config = dict(
    n_layer=9,
    d_model=160,
    n_head=4,
    n_kv_head=4,
    head_dim=32,
    d_mlp=640,
    vocab_size=1024,
    activation='gelu',
    norm='layernorm',
    norm_place='pre',
    norm_eps=1e-06,
    positions='alibi',
    qk_norm=False,
    attn_scale=0.177,
    bias='none',
    tie_embeddings=True,
    parallel_block=False,
    extras=['capped logits'],
    init='normal',
    init_std_qkv=0.053,
    init_std_o=0.0592,
    init_std_up=0.053,
    init_std_down=0.0,
    optimizer='muon_variant',
    lr=0.00692,
    lr_mult_o=3.0,
    beta1=0.93,
    lr_head=0.00634,
    grad_clip=1.0,
    warmup_steps=200,
    schedule='cos',
    final_lr_fraction=0.1,
    batch_tokens=16384,
    seq_len=512,
    doc_mask=True,
    train_tokens=148700000,
    steps=9076,
    dataset='wikipedia_en',
)
Each number is 128 + 32 x the weight over its row's rms, rounded and kept within 0 to 255. Layers, rows and columns count from 0. The size above them is the row's rms in percent of the matrix's.

# layer 5 MLP up, 640x160, rms 0.122, rows 157-178, columns 0-159
size [106 101 103  98  94  98  99  98  99 101  92 107 100 106 101 107 103 106 100  95 105 111]
[[147  73 159  79 159  93 139  83 160 140 168 126 127 152 197 146 136 139 109 157 143 125  79 168  90 151 156 117  93 104 111 116 143 117  95 171 160 109  69 143 103 161 145 143 118 165 115 148 130 133 135 185 192 176 130 117 145 100 112 113 108  69 117 130 100 139 116 172  18 106 130 110 109 110 150 154 139  78 120 116  85 141  91 167 151 111 145 135  59 152 122  94  72 115 101 124 104 131 153 112  68 124  66 148 176 187 134 146 125 135  87  60  92 119 110 137 152 161 173 107 122 117 135 159 214 121  49  88 140 126 118 144 123  85 104 160 142 134 175 183 107 143 128 102 133 141 132 146 139 162 119  74 156  66  85 144  92 122 134 149]
 [137  92 131 133 130 138 148 185 107 122  66 108 217 106 116 130 120 120 109 108 119  73 113 145 127  71 141 116  72  94 130  82  89 147 192 128 179 141  85 119  78 104 101 141 117  70 153 155 168 119 161 142 185  56 121 128 111 163 113 166 128 200 123 117 120  90 161 106 169  75  97 114 134 185 173 151 150 102 179 160 111 103 114 174 151 145 170 147 180 103 109  37 131 149 140 124 129 111 132 135 161 143  91  99 172  99  80 150  84 106 120 130 162 133 103  42 140 102 127 143 146 144 137 116 138 102 143 138 127 113 139 161 134 171 116 140 141  51 112 133 162  91 182  99 110 141 109 136  75 180 109 144 140 134 115  96 161 108 163 171]
 [ 98 112 128 139 125  35  81 120  76 126 143 125 130 128 118 151  90 146 119 123 132 109 157 117 101 111  84 114 101 151 122 121 143 151 134 179 140 198 109 143 181 151 151 126 105 139 114 157 178 144 108 162 173 115 123  66  31 129 139 176 164 127 102 159 135  45 140 168 128 109 156 113 138  67 178 101 161 157 166 106 118 120  88 108 147 147 151 108 112 144 118  59  94 116 119 117 117 118 176 148  82 132 136 152 141 143 167 129 147  53 144 105 108 145 165 101  73 144  74 117 126  70 149 191 165 136 136  98 111 177 158 140 135 238 176 167 130 122 120 118 186 159 131 138  82 166 126 126 174 165 137  84 118 100 110 127 126 121 153 115]
 [151 216 153  36 169 136 174 134 145 143 129 134 107  86 117 178 133 133 114 164 120 136 144 130 106 144  85 120 156  76 106  96 121 141  89 139 179 121 102  81 137 168 160 143 128 175 138 136 148 112  82 116  99  59 124 119 136  88  28 137 137  71  82 110 111 128 122 162  84  70 151 133 158 105 129 103 113 102 109 128 148 118 123 159 141 173 167  84 148  94  92 131  93 138 184 169  95 165 147  38 101  92 102 125 148 122 175 176  83 138 111 124 108 145 119 173 140 127 125 124  62 143 146 136 127 214  90 188  72 132 117 117 155 121 125 147 127 120 138 153 118 180 133 171  86 152 102 109 119 168 113 144 128 141 140  68  97 116 140 124]
 [113 143 161 108 106 156 150  78 129 112 131 152 120 146 155 141 105  76 129 122  82 121 142 179  98 163  78 183 123  86 195 100 125  39  93 147 143 128  92 126  98 137 148 153 125 130 109 122 116 127 138 154 107 107 143 161 139 128 111 109 154 107 132 116 107 172  99 138 136  69 118 170 119  87 150  80  87 108 115 120  96 112 171 152  96 158 205 120 132  85 128 192 146 116  99 172 191 157 144 139 127 139 156 141 123 222 104 133 141 101 145  84 123 126  82 178 149 170 153  85 124  70 144  78 132 110  76 174 104 165 136 140 150 180 126 163 172  89 107 136  72 161 106 123 195 100 125 129 141 147  91  72 165 128 163 184 123 170  87 188]
 [144 159 125  87 127 107  66 128 150 106 107 144 149 166 135  79 144  93 134  90 168 151 108 135 160 136 143  81 107 123 123 139 133 196  79 140 150  97 121  94 151  57 122 132 111 150 170 145 122 100  67 166 157 152 112 158 117 103  80 109 126  97  79 107 156  93 105 111 136 144 104 105 172 148  66 139 165 195 107 119 164  96  95 147 108 157 164 123 140 183 185 113 154 107 128 111 212 133 132 116 123 117  78 192 127 115 136 114 113 126  45  81 139 139 105 119 134 144 145 181 101  48 139 145 173  98 132  98  87 158 115 142  96 138 157 152 145  99  73 176 132 156  81 134 136 155 180 105 133 211 129 185 110 116 174 103 159 151 157  88]
 [162 163 172 147  61 103  93 187  60  93 145 100  90 132 101 139 178 123  73 141 144 151 142 104 108 110 173 161 129  99 171 123 183  83 146 162  74 105  63 171 167 150 133  97 160 142 145 128 179 130 139 146  60 107 160 126 142 157 157 115 151 169  96  79  62 119 117 161 125 147 180 162  99 143 139 104 108 137 183  86 155 139 127 136 151 108 149 123 193 107 100 116 160 131 148  97 111 119 138 172 164 122 114 112 100  76 138 133 115 168 100 122  91 130 167 142 189 147  89 121 168  64 110 120 127  83  99  75 154 150 103 142 134 149 152 209 117  88  57 136 119 122 108 121 149  56 138 127 150 121 191 142 165 119  99 108 121 118 106 128]
 [101 166 133 121 133 108 149 158 149 148  93 155  64  93 129 120 147  69 144 143 119 183 100 218 140  95 123  95 158 153 122 107 111 172 192 172 173  68 106 131 170 111 193 115 129  97  77 129 104  69 131 139 181 151 131  81 118 122 138 199  88  54  57 100 113 140 106 111 153 166 145  54 126 114 106  77 167 179 103 120 154 134 125 102 179  94 156 123 164  77 137 117 153  99 136 146 147 152 149 191 133 153 158 120 157 167 168 124 120 139 125  67 121  93 191  80 150 119 117  99 170 166 121 132 138 123  94 160  98 135 147 147 104 129 112 132  99 107 125 164  62 151 123 136  96 103 142 110 118 118 149 138 167 118 168 173 157 117 153 150]
 [100 149 186 106 117 155 128  77 106  74 102 110 102 133 123 114 144 115 159  64 132 187 101  92 134 105 184 151 100 142 149 115 168 141 136 129 128 125 147  98 146 131  55 118 170 115  62 182  98 128 161 153 116 190 164 129 157  73 167 130 198 156 115  98 182 145 114  98 121 118 123 143  60  81 150 171 152 124  80 140 164 148  81 135 112 139 196 206 129 163 141 104 142 137 112 106 139 141  99 128 136 140 143 105  90 150 111 125 144 173 182 100 140 108 147 158  94 161 161  87 147  78 189 117 154  93 108 113 151  62  98 157 104 163 103 114 147 171 148 192  91 116  94 115 105 163 111 106 138 129 133 170 100 185 142 152 169 147 153 182]
 [105 133 192 156 131 116 140 141  83 160 115 103 111 124 106  75  86 111 124  72  89 119 135 102 106 125  96 134 108 168 167  93 115 154 143  84 135 159  99 108 148 237 134 198 111 132 110 184 119 106 118 120 176 107 200 141  86 116 122 135 118  97 124  82  87  98 122 123 105  76  93  96 148 148  92 151 120 100 118  76 125 184 145 140 132  84 165 175 122 123 148 152 179 109 128 130 100 230 105 107 178 149 122 134 163 181 160 103 108 135 127 115 171 152 158 132 116 133 119  99 132 135 105  95  89 144 191 111 168 108 154 142 123 171 114 163 107 108 133  93  92 127 141 154 116 153 148  74 171 102 119 217  78  73 148 140 169 142 164  94]
 [112 141 111  94 166 110 118 117 109 124 139 139 138 111 107 135  97 145 137 120 101 109 200 129 117 121 149 130 145  67 146  97  86 172 179 186 136 190 144 119 121 119 156 106 151  82 152 188  91 167 116 125 134 123  98 130 107 118 100 133 150  55 162  80 156 112 143  88 112 130 166 125 133 132 150 113  92 126 121 171 130 120 176 154 140 165 101 141 119  99 149 117  55 161 106 138 117 128 106 125 157 117 121 121 158 122  74 154 127 189 117 193 180 101  96  67 111 159  86 161 124  84  68 111 114 143 119 109 145  95 121 153 162 140 175 142 125 110 107  54 239 103 136 150  42 184 135 147 196  89  79 164 122 104 128 187 138  85 125 122]
 [ 83 159 189 111 111  68  86  89  81 132 131 106  85 108 151 134 166 149 143  95 170 158 107 111 134 127 121 149 166 178 190 145 106  93  89 173 130 140  72 144 184 204  92 116 144 111 114 144 127 151 155 147 151 110 128 164 126 121 160 150  70  86  97 133 122 108 174 170 149 116  71 187 149 134 164 117 119 107 111  95 162 123 128 126 158 150  91  91 138 145 155 191 149 152 109 138 123  88 149 105 112 143 125  82 171  93  97  58 127 121 143 130 133 118  71 161 192 112 110 143 121 135 136 101 131 130 120 176 203  87 103 107  71 149 181 114 166 140 158  98 158  72 112 153  95 111 120 158  96 161 123 121 185 189 165 108 187  88 131 168]
 [120 140 152 123  74 155 158 162 143 110 155 153 124 127 143 116 116 141 125 125 140 157 110  98 106 103 150 142 169 148 171 120 184  86 155  77 134 130 147  92 166 168 154  43 141 118 146 110 185 144 108 177  81  81 127 146 168 100 149 111  73  93 113 163 121  85 170 164 161 171 149 123 126 166 121 180 121 168 109 161 107 135 142 120 116 152 108 124 136 166 132 117 111 100 172  57 107 133  20 133  86 103 146  88  97  70 104 103 140 105 124 160 106  77 123  91  39  69 123 152 146 112 151  96 132 115 138  85 186 158 171 104 118 114 190 161  85 128 117 130 108 147 133 148 161 112 141  70 180 105 139 161 144 148  57 144 117 152  82 109]
 [147 123 135 105 146 154  79 148 147 167 145 134 120 153 124  71 155  81 124 107  61 125 147 207 145 106 194 121 143 115  94 152  89 138 124 116 158 129  76 114 146 106 174 176  86 110  97 159 129 104 146 107 203 162  36 137 123 120 121  77 112 151  60  87 141 179 132 116 115  97 155 120 130  83 156 125 104  83 152 144 130 125  75 102  98 146 145 151 127 130  98 116 119  96 137 133 151 150 125 108 162 129 202 125  61 130 148 167 145  82 148 122 152 177 153 110 168 145 109 110  44 117 138 165 118 120 117 144 126 167  72 162 160 116  96 125 184 135 162 155 125 141  28  96 145 131 154 102  61 133 110 181 142 149 111 124 130 142  77 141]
 [158 140 146 131 106 179 156 135 116 146 142 189 129 149 122 111 172 154 101 116 119 130 127 126  71 159 128 162  66 138 140 191 102 109 123 111 109 142  95  73  98 188 165 107 141 150 172 184 104 108  88 127  89 108  61  88 117 138 136  81 166 140 125 146 177  98 106 153 123 126 193 140 125 114 223 116 131 147  78 110 164 147 119 160 133  79  68 133 194 109 131  70  89  74 131 192 118 149 130 176  54 107 113 120 114  75 151 115 152 115 103 157 164 154  85 153 126  97 126 161 125 122 136  97 113  77 136 145  81 131  99 148  70 162 159 150 128 152 154  85 110 173 153 131 123 120 135  80 152 127 132 161  91  59 152 148 138  80 105  98]
 [146 138 114 163  82 194  96 156 136 108 125 157 125 156 150 133 121 159 113 117 174 169 159  48 129  75 149 119 122 147 137 153  87 183 133 108 111 133 181 127 116  90 125 110 173 126 109 100 138 111 111 129 104  91 109  98 163 137 145  77 124  95 113 116 194 126 124 135 126 171  99  39 124 115  94 167 116 151 153 140 100 103 121 185  80 127  65 141 173 129 122 171  67 133 149 155 148 145 188 161 145 103  97  39 146 160  81 143 117  84 146 114 121 113 192 149 156 133 129 132 160 115  82  99 108 130 100 130 108 120 142  98 137 181 185 132 196  96 153 132  95  92 133 121 143  74 116  69  86 105 172 170 153  71  92 109  87 171 118 156]
 [113 109 151  80 112 109 182  49 131 113 161 111 118 104 137 118 144 109 109 170 137 170 173 162  70 126  72 138  92  80 123 147 158 111 103 143 137  98 129  81 139 132 122 101 206 118 128  55 166 148 170 131 144 120 115 106  66  87 138 227  96 100 122 122 155  94 114  97 136 141 177  95 138  90 168 192 129 133 158 137 148 116 117  67 102 119  91 122 128 151 146  58 153  80 125  96 153 117 144  98  84 156 166 170 156 147  99 165 112 134 147 138  55 114 163 109 162 174 160 145  96 105 125 115 117  97 102 101  97 195 153 107 187  99  93 157 139 163 133 159 109 118 114  94 143 134 175 150 132 172 147 158 135 151 201 129  97  97 128 111]
 [121 172 179 138 118 122 129 119 168 125  49 201 136 125 143 152 127 122 173 145 137  73 175 124  81 105  58  79 130 105 120 163 102 170 150 144 165  93 156  62  87 140 127 172 173  97  42 146 104 141 171 156 165 146 118 118 134  94 131 112 152 119 190 184 150 102 109  84 123  86 121 130 130  94 111 114 134 125  85 117 111 127  90 118 111 165 132  93 181 118 106 123 118 167 149 153 166 154 117  99 100 109 127 120 123  77 190 111 146 127  71 117  88 191 151 144 104 113 101 121 183 112 177 124 202 136  89 193 138 100 152 114 137 133  48 133 107 129 136 137 148 123 139 112 205 136 121 156 135 139 154 180 118  69 161 151 119 142 111 148]
 [106 107 103 116 181 103 106 127 137 140 114 108 109 131 113 148 152 142 171 161 127 158 111 137 170 101 152  67 120 115 143 127 213  78  98 163 154 108 121  86 103 105 179 126 120 114  98 165  83 116 172  88 176 104 123 153 112 123  65 125 135 130 118 102 145 101  80 105 105  92 170  97 129 188 146 178 213 132 123 147 133  75  79 148  88 118 112 110  99 143 157 102 114  88 115 125  95 187 101 105 115 156 127  67 197 152 154 191 161 154 117 151 190 165 104  94 119 195 193  61  85 142 134 120 121 147  98 137 148 148 135 119 147 103  99  79 114 114 125 173  86 144 120 184 107  93 114  84 111 107 134 170 131 174 116 144 196 147 106 123]
 [160 112 116 131 152 212  66 194  77  79 167 144 120 121 106 168 126 102 114 130 128 181 131  81 116 191 167 128  95  49 144 154  93 167 136 161 119  79 103  68 118 134 168  48  94 147 131 146 190 117 134 133 178 103 137 104 152  91 131 147 126 150 138 139 107 103 169 154  91  94 105 170 116 183  89 153 109 153  99 141 145 116 114 146 157 176 150  95 125 117 156  67 102 123  98 118  89  91 148  68  84  87 126 181 138 145 106 143  80 127 159  97 149 186 136 150 125 125 112 114  99  88 116  97 112  98 133 124  95 127  72  97 138 166 150 211 192 149 143 124 131 130  88 111 149 124 136 124 138 157 121 154 131  87 155 167  69 107 123 138]
 [197 132 166 184  94 102 134 116 132  85 121 155  96 133 134 119 101  95 137 101 109 154 108 130 159  82 201 133 109 121 141 110 104 112 166 192 132 151 118 140 151  94 118  90 183  92  79 165  89 185 132 183 126 115 106 122 139 156  73 134 106  90 142 136 136 101 142 122 132 154 152 143 112 113 173 110 166  91 142 150 156 122 113 135 133 118 175  73 201 153 127 159 152 124 137 120  91 169 157  48 142 125 140 100 156  87 159  61 124 125 165 139 121 140 147 112 128  94  75  78 106 160 102 117 145 148 130 134 161 118 120 242 144 113 132  77 188 134  92  81 121  51 110 139 137 150 142  97 112  92 136 101  64 137 185  90 171 170 129 111]
 [158 142 107 130 111 126 141 135 130  72 132 125 130  87 106 135  76 181 107 161 103 138 179 178  82  99  97 149 104 239 136  73 106 136  68 164 156 103 130 164 113 141 128 113 143 130  54 156  79 150 119 123  82 183 155 200 142  69  89 160 142  82 108 138 133 123 133 178  98 137 160 125 140 143 154 117  84  48 110  98  85 153 128 124 127 123 145 168 137 134 141 138 140 118 178 110 184 123 160 111 170 123 174 154 133 168 148 161  90 158  78 102 151  82  61 117 130 161 140 155 144 115 147  44 168 141 106 144 117 156 166 125  90 102 119  80 132 142 100 120 110 114 117 116 164 134 158 117 136 143 106 129 154 119  85 118 130 141 112 226]]
# layer 5 MLP down (transposed), 640x160, rms 0.064, rows 157-177, columns 0-159
size [108 107 100  99 108  88  93  99  98  97  96  99 100 111 118 105 104 111  96  89 104]
[[128 127 143 153 123 145  72 156 136 127 182 183 128  92 150 144 183  99 173 102  59 175 124 113 155  82  77 129 149 102 134  56  70  54 101  95  81  79 167 110 152 124 137  96 158 159 166 151 149 143 190 142 152 101 106 109 181 196 138 127 156 153  76 161 167 102 119 111  86  96 112 133 104 133 112 110 179 126 125 141 135 120  40 119 130  71 121  93 133 119 118 139 176 160 146  88 146 150 128 136 160 159 149 146  88 131  96 138 146 130 174 160 115 150 128 108 143 150 132  98 168 136 110  96  97 141 150  60 128 174 102 136 101  94 177 136  78 137  97 176 125 114 187 139 161 114 142 129 137 171  82 155 138  67  99 179 149  91  90 137]
 [154  86 163  91 124 176 121  93  72 121 122  65  89 134 160 124  82 124 104 160 111 163 117 133 125 128  87  97 196 143  97 132  73 116 131 159 162 126 151 181 215 150 143 111 177 172 106  55 117 131 162 129 123 108 189 140 134 144  58 175 150  79  92 121 162 153 104 162 127 148  84 132 135 174 137 170  95 120 145  99 102 139  86  46 125 110 149 138 132 123 160 164 108 139 151 127 150 136 132 123 139 152 127  78  86 135 130 106 154 120 117 175 154 121 107 157 136  78 173 133 105 136  74 132  80  99 129 153 177 153 124 121 168 141 137 142 166 109 135 101 196 166 127  88  97  30  99 107  87 126 148 121 141  91 132 112  83 163 125 191]
 [153 173  86 111 120 170 142 108  96 136  95  95 150  88 127 149 148 102 114  94  88 155  69 141 120 104 150 101  97 161 132  99 108  71 205 105 156 181 134 108 141  98 169 120  94 145 123 166 109  88  44 180 140 138 124 132  78 117 170 115 172 120 132  72 116 119 132 159 131 141 131 105 154 126 140 153 123 144 106 103 126 142 119 117  76 146 249 126 105 118 115 151 111 108 177 118 121 124 103  91 148 111 118 109 175 118 163 237 120 193 172 189 140 164 125 134  85 137 105 178  84 106 161 106 120 158  93  98 133  90 100 119  84 150 121 175  88 130 152 107  90 127 161 135 126 107 107  97 182  99 121 127 170 132 102 175 149 181 130 157]
 [171 113 126 120  83 117 127  99 126 118 107 143 120 137 127 145 154 104 182  67  79 187 133 157 167 119 113 184  68 153 120 137 169 123 143 117 128 178 119 128 109 128  79 101 136 122 157 127  72 126 105 154 144 122 142 137 134 183 163 114 129 175  66 113  73 136 111 116 138 122 106 133  77 127 172 152 215 188 104 117 133  80 100  71 155 133  78  92 134 159 213 140 102 136 105 116 154  91 189 154 103 103 103 142 156 149 108 146 138 139 169  63 168 188  70  69 134  92 140 148  89 110 143  93 154 111 130  92 105  88 113 144  95 167 116 107 115  96 188 145  69 120 167 154 116 121 158 178 102 138 133 123 145 106 130  90 192 176 154 136]
 [216 118 127 162 112 136 107 136  96 157  65 120 135 124 121 110 190 162 110  71 143 181 175  94 160 168  94 134 155 146 124 140 135 152 154  89 135  70 150 107 122  93 201 192 188 196  98 122  84 125 123 142 139 116 169 129 138 149  76 132 138  89 101 137  69 178 132 157 125 108 117 123 110 133 107 101  88 118  67 146 110  89 115 133 115 127 130 136 137 154 114  88 137 147 108 118 150 106 125 166  95 130 124 158 142 116 120 133 145 117 176 193 155 105 162  59  96 139  66 132 121 137 129 185 128  84 139 182 175 122 110 203 155 203  85 107  93  88  41 134 130 118 115 115  75 155 136 164  80 111 126 143 116  90 116 145 125 161 123 129]
 [ 79 161 111 164 138 113 134 167  91 114  57 129  84  95 119 126 171 166 105 126 107 119  99 212  64  89  96 151 100 123 134 118 129  94 138 109 158  95 124 160 140 151 140 117 164  80 187 127 186 123 100 153 178 216 154 124 141  80 151 170 113 153 172 107  70 130 117  87  83  74  87 144 138 176 103 133  98 127 130  99 114 112 138 144  74 153 125 111  92  85 110 146 120 165  92 146 182 113 166 125 194 115 133 133 119 111 110 189 137 148 116 118 120  96 169 132 122  88 167 128 148 106 151  75 137 127 131 131 134 152 149 156 100 196 131  48  92 140 125 108 212 121 155 127  92 121  73 130 124 109 125 127 193 182 143 118 122 129  87 145]
 [105 131 118 159 108 143 151  97 178 152 137 131 166 121 200  66  75 147 159 117  50 115 157 103 110 176 127 121 125 172 132 134 124  99 121 131 138 148 120  54 154 126 103 116 169  97 141 163  59 145 124 160 167 129 112  57 135 111 162 159 145 102  71  88  88 123 100  38 152 139 105 117 175 100 133 129 158 155 144 147 165 190 141 151 122 120 167 108 116 148 137 171 101 167 117 105 171  68 159 167  98 167 141 118 208 169  86 111 140 123 138  96 170 120 129 119 132  69  80  96 107 180 116 128 128 182 110  89 161 138 176 133 107 139 119  65  80 142 119 122 128  82 129 148 156 165 113 110 149 131 133 177 103  98 131 142  99 160  73 165]
 [128 136 122 198 119 119 112 157  90 166 105 154 151  92 151 157 140 177 130 117 178 116 135 120  76 146 146 151 129 152 169 205 134 101 148 136 131 117  87  95  74  92 140 137 129 126 104 144 169 112 138 163 101 133  58 108 108 120 170  94  90 132 184 139 102 124 136  86 136 149 158 127 133 128 191 160 166  84 160 109 143 159 118 102 172 134 123 164 191 126 183 174 165 126 115  96 108 117  53 100  85 101 167 134 147 140  66  77 110 122  87 140 168  67  84 124 144  81 132 167 183  75 106  77 136 180 169  94 105  61 146 114  93 152 116 172 108 164 155  94 132 118 114 156 139 111 108 134 104 121 115 131  31 100 144 122 130 100 176 146]
 [135 142  92 164  93 128  88 156 106  94 108 157 112 150 133 104 112 115 136 147 175 147 140 140 208 130  81 128 149 107  90  90 120 101 176 114 159 127 157 100 177 149 135 154 120 128 122 119 120 136 111  85 182 107 118 128 193  97  83 135 122  37 136 137 132 107 144 186 146 124 176 126 121  60  74 111 122 123 103 109 106 175 193 141  89 141 125 156  97 210 176 144 108 160 157 114 120 107 170 210  59  64 125 131 115 133  79 138 139 130  80 171  71 107 142  73  87 143 133 180 127 141 137 164 137 115 157  96 191 138 149 103 132 133 106 139  97 154 118 148 133 168 139  80 151 158 117 152  99 127 162  64 119 145 158  95  92 114  64 123]
 [173 121 104  95 120 164 117 108 140 108 126 104 157  93  96 172 191 105  87 198 151  50  94 195  97  92 194 126 168 115 149 116  76 171 126 188  81 113  51 152  64 178 129  96  82 153 173 113 163 170 149 146  81 167  83 123 123 160  97 143 132 116 163  92 129 154 156 133 143 145 117 144 108  95 155 118 120 130 103 179 131 159 120 163  60 158  75 163 126 165  60 139 106 107 158 171 140 127 132 104 129 161 150 154 111  87  79 178  98 129 119 130 118 122 141 134 122 166 123 124 140 197 198 129 114 124  95 127 146 180 129 120 112 101 116  93  70 152 153  99 116 143  81 142 122 111 137 118 122 103 172 119 158 136 106 156 114  82 100 105]
 [117 103 127 124 120  80 150 161  94 164 133 162  96 181 185 172 111 112 132 110 112 158 145 145 119  91 132 126  54 127 150 133 146  40 107 145 108 163  61 109 112 117 164 155 145 194 136 185 111 124 122 137  85 108 112 131 100 150 174 146 150  86 107 182 102 150  91 171 100  99  77 117  34  92 113 105 110 109  74 111 147 160 158 145  99 101 125 169 105 146 156  79 183 140 114 156 131  45 138 146 140 120 155 116 129 114 177 143 134 103 109 159 208 146 164 116 164  62 118 102  80 148 138 164 147  99 112 164 106 145 146  95  96 159  79 124 164 116 159 164 108 133 180 147 132 135 125 150 146 155 105  54 102 147 166 122 170 145 128 109]
 [214 182 135 149 110  86 137 183 134 126 122  74  99 167 152  41 102 194 123 188 128 107 142  77 168 106 133 104 144 113 138 147 107 177 182  84 200  93  84  85 154 117 103 139 119 181 102 125 109 150 160 115 126 157 157 122 118 155  88 159 148 151 120  97 167  78  88  85  86 146 118 161 127 126 131  80 146 172 149 117  99 110 150 175  92 147  82 130 136 114 156 126 179 172 109 137 156 135 148 109 134 137 136  97 116 156  91  97 122 110 138  77 146  36 101 149 109 135 136 146 158 100 151 139 102 118 104 127 182 140 117 104  89 107  84 129  88 125 210  95  74 141 133 136  97 145 104 147 146 168 107 156  82 173 130 177 142 112 102 122]
 [138 126  97 107 184 104 111  92 140 142  90  99 191 116 141 127 126 112 150 129 161 124 174 173  95 182 159 109 111 112  70 167  71 101 106 183 150  80 136 154 157  87  82 159 116 138  86 149  49 150 113  94 134 129 142 117 172 205  94 134 137 185 119 110  87 137 139 185  99  66  96 172 141 136 165 148 136  74 126 134 166 118  50  79 115 136 175 145 132  78 141 140 132 151 119  90 118 121 185  58 116 150 128 144 124 115 107 161 123 154 187 123 127 206 132  90 190 131 127 107 117 175 139 147 141 100 157 167  96 133  80 127 155 127  98 108  37 100 121 103 136 105 157 116 131 150 116 136 111 142 118 161 140 136 122 175  81 124 115 157]
 [137 146 145 117 140 176 144  58 158 136 128 142 128 149 138  86 135 107 115 153  89 115 107 107 177 113 179 139 167  59 127 136 121 106 137 171  47 140 177 156  92 144 129 123 163 139  95  84 185 107 180 165 131 144 102 137 105 174  40 154 110 149  88 146  73 127 118 183 106 113 155  78 120  97 145 155  73 189  98 122 158 141  63 173 108 117 114  93 113  56 166 125 137 124 145 181 148 129 132 193 159 146 123 132 123 107 171 151 156 126 131 136 124 104 133 133 112 102 147 180  86 168 169 147 101 121  92 129 162  46 111 144 158  70 165  93 146 171 118 138 162 112 145 118  72 153 112 116 104 136  95  90 133 135 114  96 127 200  95 151]
 [ 80 137 130 150 137 109 160 172  94 123 102 168 150 102 135  93 127  47 140 117 145 100 142 126  84 120 235 107 111 119 118 181 137 166 155 110 150 183  75 197  73 127 136  93 155 149  80 185  96 179 125 111 146 131  81 120 144  53 105 106  97 119 133 164 136 139  98 137 143 112  89 154 166  97 166  98 157 121 162 140 126 120  92 125 146  86 152 108 142 143  45 133 139 116 137 124 120 123  99 155 138 122  99 186 119  81 180 144  84  89 155 157 123 136 115  95  48 111 150 157 136 134 119 123 136 119 128 148 103 170  79 112 117 164 189 151 193 147 120 125 101 175  71 143  80  99 113 124 137 131 199 127 165  93 130 144 163 160  90 111]
 [ 96 120 149 143 131 101  70 102 110 153 185 129 140 183 127 155 164 109 126 108 109 118 170 154 113 149 146 133 101 180 132 170 160  80 111 143 144 119 158 150 176 168 111 135 181 165 126 140 123 141 149  92 142 113 198 131  64  75 124 144 129  76 134 116 113 128 153 102 177 110 112 173  96 165 149 147  98 104 118 150 137  88 130  90  69 119 125 157 109 140  63 126 138  82 143  77 154 160 152  91  89 139  52 121  74  86 120 105 129 110 123 103  77 152 152  82 125 108  48 156 136 118 120 115 106 194 140  67 171 129 165  88 208 165 127  71 151 108 113 121 183 163 180 125 123 127 100 156 154 133 156  74 192  85 136 112 157 134 148 145]
 [126 130 171 166 161 106 144 149  76  67  83  53  72 136 146  83 113 110 159 135 107 180 122 115 185 130 126 119 124 133 126 138 130 149 151 112 146  80 120 134 103 135 136 158 150 116 122 167 104  49 112  94 155 135 144  51  83 183  77 149 128  99 114 160  74 117 130 128 174 117 171 151 139  78 111 135 146 135 138  84 131  89 123 111  83 143 187 116 157 117 102 142 135 163  83 135 219 110 169 175 104 120 125 134 102  83 105  82 177 173 188  68 179  99 148 115 106 127 127 116 132 183 138 219 104 139 163 133 133 160 140 182 121 146 136 105 154 136 164  90  94 100 153 160 160 128 108 116 110 110 166 119  78 101  95 102 157 155 104 113]
 [ 51  62 106 137 118 145 150 140 115 143 113 181 117 103 103 118  77 148  85 115 148 119  60 183  97 145 182 148 137 172 142 137 168 172 110 165 179 127  69 154 158 105  97 138  78 145 120 127 109 108 161 168  76 139 104  67 122 116 148 144 182  85 118 160  67 134 116 150 107 100 114 111  94  94 107 128 115 175 165 120 200 144 106  91 137  52 153 128 163  84 150 132 107 101 135 174 146 126 189 112 157 112 183  82 108 155 122 120  82 126 177 129 178 170 101 135 147 153  79 106 114 136  95 106 168  99 107 173 110 185 120 178 120 104 162 113 129 164  99 131 149 140 127 123  91 130  93 163 101 100 173  93 112 163 172 176 120 165 126 112]
 [ 88 116 150  96 164  97 108 111 143 161  60 146 145 114 129 128  59 106 187 153 103  97 112 154 133 115 152 154 107 170 159 111 170 124  80  93 112 189  59  98  79 128 109 112 190 145  86  99 139 114 166 115 128 173 110 143 123  99  85 141 125 183 101 144 134 148 124 109 155 116 144 170  95 179 120 172 156 124 138 175 162 161 110  90 116 150 178  88 173 151 128  94 132 146 119 176 114  81 109 125 132 127  83 144 178  98 129 109 121  75 136  86 150 145 125  26 104  81  84 152 111 111 118  58 113 213 136 127 120 146 144 137 133 181 160 184 119 152 162 139 110 150 130 129 119  76 143 156 154 171  45 100 136  83 138 147 131 128 119 120]
 [133 171  83 124  50 196 174 112  74 155  50 138 194 109 101 105 150 113 117 116 132  80  74 162 103 126  61 129  97 176 168 117 152 155 103 103 115 129  95 134 114 148 138 124 126 129 108 180 133 127 123 136 128 177 172 190 142 152 147 142 100 121 136 139 134 102 148 126 116 153 101 145  86 120 102 119  95  36  98 142 157 147 160 106 118 126 117 137  91 158  76 240 100  80 162 130 115 128 157 155 122 107 100 116 141 142 112 132 110 166  98 131 139 151  37 143 103 168 145 121 160 135 101 135 158 192 176  94 140 129 106 138 127 183 124 111 140 118 150 109 159 117 151 153  82 126  97 158  89 104 165  61 144 135 128 124 203 135 117 106]
 [ 83 148 112 116 117 135 131 118 162 139 152 114 134  71 165 140 112 192 125 189 232 106 148 117 155  95  92 139 136 153 157 153 152 213 113 115 151  83 137 118 138 108 136 160 105 146  92 132 158 150 159 148 112 146  78  86 133  90 156 119  94 157 112 136 149 116 120 142 181 109 184  71 118 154 161 128 151 144 128 153 130 168 168 149  86 134  68 120 162  54 120  82  94  54 162  77  63 155 104  94 120 158 115 124 108 140 100 148  72  86 128 159  76 149 130 142  87 152 123 156 166 111 149 124 171 132 107  84  91  79 111  97 148 118 133  81 126  92 195 124 172 134 117  72 141  99  90 148  82 168 126 128  94 129 184 130 122 144 136 166]]